config.yaml
n_layer: 8
d_model: 256
n_head: 2
n_kv_head: 2
head_dim: 128
d_mlp: 704
vocab_size: 730
activation: "geglu"
norm: "rmsnorm"
norm_place: "pre"
norm_eps: 1e-06
positions: "rope"
rope_base: 10000.0
rope_fraction: 1.0
qk_norm: false
attn_scale: 0.0884
bias: "none"
tie_embeddings: true
parallel_block: false
init: "uniform"
init_std_qkv: 0.0188
init_std_o: 0.0
init_std_up: 0.0188
init_std_down: 0.0
optimizer: "muon_variant"
lr: 0.00199
lr_mult_o: 0.924
lr_head: 0.00582
grad_clip: 2.0
warmup_steps: 200
schedule: "wsd"
decay_fraction: 1.0
decay_shape: "linear"
final_lr_fraction: 0.0
batch_tokens: [32768, 65536, 98304]
seq_len: 1024
doc_mask: true
train_tokens: 284200000
steps: 4682
dataset: "wikipedia_en"
Each number is 128 + 32 x the weight over its row's rms, rounded and kept within 0 to 255. Layers, rows and columns count from 0. The size above them is the row's rms in percent of the matrix's.

# layer 2 attention query, 256x256, rms 0.039, rows 0-24, columns 192-255
size [ 99 101  96 103  98  92 103 101  93 100 107  92  98 104 106  99 107 111  96 107 108 101 115 110 111]
[[159 167 172 128 165 117  89 128  91 135 105 181 143 129 145 103 171 150 105  90 111 117 143 170 118 120 140 103 116 135  73 119 138 161 113 106  99  74  59 183 101 124 109 153 104 162 126 112 108 165 139 165 156 152 112 122 141 112  93 112 156 114 132 137]
 [118 139 208 157 159 109 170 117 150 128 106  98  94  93 124 164 146 129 115 160 104 157  77  98 132  98 122 187 114  68 137 132 112 116 116 143  60 134 157  83 147 159 112 110 100 138 139 105 165 110 120 127  94 146 133 106 137  98 133 135  71 106 136 135]
 [104 159 186 168 136 145  80 121 100 116 108 167  92 160 145 137 137 147 157 124 129 131 159  85  90 136  69 133  82 138  55 177 147 147 157 126 137  96 105 170  78 187 124 109 103 128 127 122 111 135  55 203 138 133 149 158 146  70 177 123 184 117 109 108]
 [159 132 153 150  99 124 104 180 183 134  90 160  88  90 154  58 128 162 148 160  91 137 163 112  98 133  97 122  91 118 134 146  80 143 102  77 112 121 159 181 150  76 144  61 120  88 172  78 165 128 107 144 159 163 167  67 173 118 128 154  96 101 175 148]
 [107  75 131  41 173 135  96 155 118  77  81  82 164 168  92 122  24 116 121 137  74 111 136  95 143  98 160 163 132 164 155 163 115 138 109 199  97 122  92  21 159 114 144 165 152 133 143 138  89 101  80 152  97 112  86 194 123 122 153 131 109 147  82 197]
 [ 87 162  81 139 125 158 158 134 156 146 197 113 142 123 144 137 108 122 172 208 196 159 144 136  86  92 143  97 123 150 127 126 141 122 127 108  79 161 174 137 120 115  87 128 153 124 186 113 138 152  56 128  72 186 157 172 125  71 133 132 149 121 111 125]
 [124 145 102  87  65 173  94 132 108 172 152 122 163 184 141 135  99 108 160 103 134 166 138 120 120 119 165  98 102  99 170 143 121 174 160  76 106 177  42  95 102 151  99 122 144 146 136  36  99  98 149  98  82  93 118 179 175 109 129 107 119 121  97 190]
 [132 126 138 110 142 103 131 134 142  71 121  65 151  78 115 155 160 124 141 109  75 150 149 142 119 160 159 128 103  64 150 111  93 114 108 146 152 152 208 144 156 128 117 121 193 103 187  91 129  95 143 102 162 121 163  79  87 140 158 118 132  92 129 193]
 [122 144 103 125 122 125 116 175 108  69 130 134 167 105 115 116 156 187  90 163 105 140 106 146 133 148 157 120 113 124 112 143 100  59 225 175 234 204 158 135 109 177 130 163 105  67 138  83 122 107 157  85 138 146 138 183 152 105  90  84 107  39 118 143]
 [115 158 101 117 121 105  93  44  74  98  92 126 115 128 142 127 155 147 169 120 135 148 144 128 153 107  84  67  73 101  60 111 127 116  96 113 132 168 106 128 144  61 131  80 144  98 134  78  82 152 112  54 140 126  69 152 114 136 172 103 101 135 114 123]
 [174 121 161 168 157 141  76 159  96  98 179 114 167 105 210 128 116 174 170 145 130 182 153 143 149 195 149 124  95 140  99 193 132 186 150 125 122 101  50  97 131 145 104  96 128 127 130 136 145 135 120 128 157 103 119 139 164 175 100 142  99 106 123 117]
 [160 129 179 189 151 105 151  94 179 164  99 163 117 120 175 107 159 122 102 173 122 217  96 132 135 183  94 139 169 127 149 143 177 106 125 113 149 110 108 127  70 213 204 173  69 123 147 192  68 148 158 118 154 151 150 106 140 156 150 151 191 100 135 123]
 [115 150 174 110  74 168 117 116 148 202 125 112 104 135  93 105 132 103 116 159 157  67 124 161 128 163 162  81  72 143  88 150 125 159 154 124 108 156 142 121 128  32  79 135  96 111 120 129 108 194 166  92 113  97 149 185 179 155 132 119  54  88 107 161]
 [ 94 118 163 106 145  69 144 150 154 143 191 155 113  85 158 130 144  89  88 152  97  89 117 177 114 193  67 155 105 112 148 133 114 109 124 148 158 133 124 157 153 125 106 136 141  87 112 160 159 128 138 155 128 114 101 105 122 134 107  87 116 170 110 105]
 [141  93 116 166 115 106  92  93 123 140 134  90 153 172 135  95 174 104  76 100 121 123 145 160 133  44 185 139  90 104  96 151 124 133  89 142  91 157 117 106 181 145  69 192 168 109 188 152 162 157  80 128 140 175  69 100 110 137  97  83  71 150  62  83]
 [ 84 137  58 123 111 136 220 111 132 132 115 150 184 123 137 101  56 116 131 100 119 105 164 136 152 165 144 129  70 118 210 153  95  98  89 165 143 201 125  69 163 148 140  78 151 120 129 207 136  72 113  73 202 114 176 111  61 167  76 144 150 173 166 150]
 [117 149 125  88  31 191 156 168  60 113 126 172 115  73 145 133 140 132 156 108 134 116 113 169  81 103 168 137 116 109  90 215 136 112 138 138 100 144 154 115 124 139 188 149 174 107 135 148  78 105 100 103 123 139 103 184 147 121 151 111 148 121 129 135]
 [126 139 149 131 126 173 149  78 150 110 131 180 165 110 107 167 118  90  99 127 104 129 107  62 206 119 123 143 161 115 103 119 141 102 134 172 126 134 132 149 142 171 154  73 175  97  74 141 177 161 170 100  92 156 116 126  82 141 166  91 123 129 121 134]
 [ 81 111 101 106  96 154 148 160  84  38 111 183 101 151 129 128 156 160  96 109 130 134  85 181 106 125 132  91 166 152 172 134 144 158 145  76 146 105 156 177 134 115 176 117 135 116 152 127 105 112 139 143 120  68 184 137 138  40  93 128 142 119  99 108]
 [141 144 153 139 133 129 112 224  96  86 139 150  90 158 120 104 101 152 168 182 113 109  86 121 164 143 198 165 183 118 135  62 123  96 129 165 173 136 146 135 167 130 103 159 113 126  93 103 168  99 163  80 157 149  86 103 185 113 158 117 160 158 148 145]
 [107  99 101 161 145 156 106 155 115 144 160 155 189 127 105  77 102 110 173 143 159  89  62 124 138 143 128  73 120 138  85 156 100 160  88 176  83 128 151 113 159 145 147 197 126  74 177 107 143 142 138  99 180 201 148 139 117  94 156 150 138 138  61  81]
 [101 149 131 119 171 117 150 142 102 127 103 165 105 101 106  98 181  99 117 168 107 151 128 161 120 128 139 176 111 141  95  95  52 161 171  86  78  61 144  86 139 123  72 139 147 110  85 156  88 124 155 176 144 153 168 145 132 166  80 128  99  88 133 108]
 [121 182 189 177 114 131 134 146 173 126 130 173 168 159 134 124 162  88 172 128 136 146 116 140  62 129 104 127 129 112 168 178 208 198 172 139 179 149 125 179  65 135  98 122 141 108 139 133 102 159 118 105 101 156 118 143 126 139 150 102 108 136 110 142]
 [103 166  91 143 159  69 100  91 101 142  96 143 126 109 134 119 118 105 101 118 122 160 103 126 155 150 144 131 175  91 120 133  83 126 189 106 135  22 152 101 139 117 137  98  86 110 137  98 195 109 108 128 113 103 179  92 110  80 208 109 144 154 105 186]
 [156 133 136 163 148 106  99 129 154  86 171 167  82 129 125  37 123 134  58 127 117 107 118 149 152 141 147 128 130 136 106 153 147 170 136 113 105 154  95 177 130 109 135 174  91  77 139 117 105 104 147 111 121 128 146 162 219 154 190  90 118 125 151 125]]
# layer 2 attention key, 256x256, rms 0.0393, rows 0-23, columns 192-255
size [108 104 100 114 107  94 104 110  95 102 111  94  92 108 106 109 111 107 102 104 112 115 111 107]
[[151 126  96  92 154 126  39 123  91 156 173 159  81 184 125 138 139 119 163  76  96  71 128 140 138 134 115 110 117 129 102 152 141 134 177 130 110  90 148  62 125 125  98 118 130 145 144 204 145 123 171 121  83 151 142  90 109  48 165 154 120 165 122 218]
 [150 186 125 120  94 157  96 123 166  67  97 187 154 181 126  91 165 232 112 123  95 105  98 121 165 149  88 153 115 115 127 107 115 181 187 149 146 168 149 173  79 112 134 117 108 171 132 134 143 138 148 142  98 109 161 106 102 185 208 161 106 115  92  96]
 [147 155 132 105 148 105 126  99 139  71 160 161 103 124 165  92 141 144 130 167 146 215  53 161 102 176  80 104 103 103 186 113 126 137  80 116 102 155 132 131 156 139  94 128 136 112 146 111 107  93 150 144  60 130 141 132 111  80 153  83 132  98  82 171]
 [164 140 181 149 102  99 143  91 114 156 126 157 133  95  87 134 157 146 157 132 125 156 103 128 119 157 179 148 145  97 113  90  85 198 205 155 118 143 175 140 109 139 135  75  95 190 134 150  91  81 190 120  65 138 145 136 108  69 136 142 169 151  80 159]
 [159 109 122 191 112 119 125 113 156 208 133 143 145 101 100 167 144 123 119  77 184 140 148 131 138 135 199 114 138 100 111  89 121  71  97 131 129 137 166  94 138 107  93 123 112 110 127 161 163 115  95 172 117 170 185 155 186 171 146 159 137  95 129 133]
 [152  90 117 101 139 145 169 123 136 124 112 146 105 140 127  88  82 115 118 165  95 117 145 115 172 167 147  95  93 161 110 153 156  52 162 128 146  84 101  93  82 109  61 182 145 115  92 152  65 130  93 118  78  84 104 121  98 115 110  97  61 107 120  98]
 [145 118 174 148 169 126 155 134  98 162  99  77 132 107 167  86 148 147 179  85 147 203 199  92 174 139 107 109 116 185 111 138 142 126 163 113 159 116  92 132  97 131 196 132 121 131  86 137  99  98 138 145 185 167 139 159 143 173  93 115 139 118  97 101]
 [126 133 121  42 151 158 120 136 135 145 133 119  78  84 104 135  51 104 128 136 154  88  90 135 113  98  82 153  96 115  92 154  63  86 120  72 141 126  85 147 134  93 138 196  80 167  95 142 143 128 135 119 163 115 142 141 156 100 121  99 121  56  84 139]
 [117 154 145  83 138 145  82 178 107  87  67 139 142  84 112 124 156 147 133 114 132   8 137 133 158 136 163 122 146 150 161  98  92 126 136  84  88 174 146 109 120 112  79  92  93 141 140  98 129 128 116 125  92 161 156 137  94 127 128  63 185 178  64 144]
 [ 99 138 136 102  75 153 105 137 127 140 116  81 120 110 120 141 161 170 121 151 151 123 109  97 107 145 127 100 135 134 144  39 153 131 143 141 142 101  99 128  98 175 117 139 132 172  83 120 148 155 160 154 189 117 134  80 159 149 159 201 100 120 141 105]
 [161 150 181 161 151 138 125 154 169 181 142 156 141 130 151 115 155 192  81 141 117  70  52 163 119 137 133 188 146 106 110 130 164 121 132 154 136  99 130 121 137 126 101 137 147 132 100  93 114 152 152 118 136 158 160  94 159 111  99 150 164 124 125 118]
 [193 108  94 150 120 140 116 110 100  97 133 184 158 157 129 199 122 135 111 106 157 185 128 169 180 115 156 154  79 132  81 138 168 158 203 133 116 152 172 134  40  92  93  75 125 188 119 102 118 186 169 124 110 128  83 123 121 144 175  89 129 110 148 144]
 [154 156 131 161 151 176 220  50 141 125 105 169  72 157 148 110 138 143 140  60 134 131  97 126  86 166 133 103 140 120  93  79 130 122 126 123 105 144 116 100 116 179 142 131 145 125 158  82 116 133 126 104  92 168  90  60 123  95 106 200 123  82 190 110]
 [174 160 170 163 167 139 105 108 168  71 137 158  88 102  99 138 161 136 119 144 135 141 126 143 119 109 180 125 141 185 146 186 167 110 159  81 202 119 149 118 111 123 158 165 143 128 158  71  63 155  98  79 123 126 133 164  97  97  83 152 148  86 139 141]
 [123 109 100 117 120 146 136 125 163 194 119 116 142 163 130 134 117 118 184 119 181 186 157 133  72 123 120 112 155 106  98 173 116 184  93 119 115 109 159 146  63 160 149  96  91  73 134  70 114  97  93  96  94 177 146  92 150  92 120 141 118 187 111 143]
 [113 127 108 115 166 135  61 130 155 134 137 122 143 146  86 137 164 150  45 161 127 226  63 152 107  98 124 115 139  82  92 143 163 147 107 190 182 124 114 153 134 114 154 170 136  96  62 161  98 187 180 155 116 123 170 111 163  90 126 132 105  79 113 119]
 [233  86 152  98 144 187 136 126 160 163  67 113 155 137 134 115  88 134 144 146 149  86 189 113 123 146 175 104 105 166 126  82 122 112 136  79  92 135 144 101  62 133 186 148  84 114 126 121 116 156  91 108  90 108 201  96  81 141 141 136 169 161 108 132]
 [ 95 136 105 149 127 132 115 167 109 163 126  58 139 105  83 136 111  94 128 130 199 139 163  83 110 146 111 157 118 149 131 127 147  83 135 156 114 135  90 151 119  98 151 133  96 135 132 115 171 138 125  59  69  85 107 146  72 123 135 126  93  88 157 138]
 [122 128 175 112 174 124 221 103 100 145 155 113 150 140 110 118 124 119 112 143 159 100  92 141 109  80 175 142  98  68 133 135  80  95 140 128 135 145 133 138  98 160 149 123  78 114  95  76  98 151 125 144 101 102  86 115 208  90  98 122 153  90  80 190]
 [ 78 124  68  89  98 131 130 166  91  48 133 102 160 165 221 144 125 132 146 136 123 158 118 129 166 144 131 117  77 123 105 129 161  80 100  81 120 166 126  92  83 159 139 163 180 121 110 156 152 124  86 201 147 204 141 149 100 196 131 109 112 184 100 145]
 [207 109 165  95 147 124 150 111 144 135 154 132 153 153 169 125 169 140 115  70 161 157 123 116 148  63 155 134  39 116 123 167  76 147  82 140 180 196  92 146 175 128  92 133 151 147 220  55  95 113 165 181 192 118  90  74 137 173 140 123 117 132 127 128]
 [135  97  85 175 137 127 146 112 148 166 180 120 167 149  58 174 100 114  88 195  67 145 152 153 102 183 161 165 174  73 152 153 132 194 124  86  94  89 174  74  93  94 156 100 110 132 181 116 132 146  97 153 137 106 132 129 185 140 152 156 143 130 205 165]
 [122 132 160 172 135  77 163 118 109 100 101 105 101 104 195  81 112 147 109 110 116  80 133  96 148 129 109 122 137 150 106 146  47 122 202 176 162 149 112 124 109 106 109 150  80 122 162 226 145 140 138  92 124 166 112 166 107 147 111 175  70 160  56 129]
 [ 91 169 181 152 106 143 138 113 178 129 132  75 181 161 164 125 125 136 162 188 132 150 179 116 104 140  86  90 142 134 126 103 133 125 114 142 139 124 109 170 127 133 125 147  77 134 156 103 155 129 160  76 109 100 155 106 122  86  89  91 156  60 112 162]]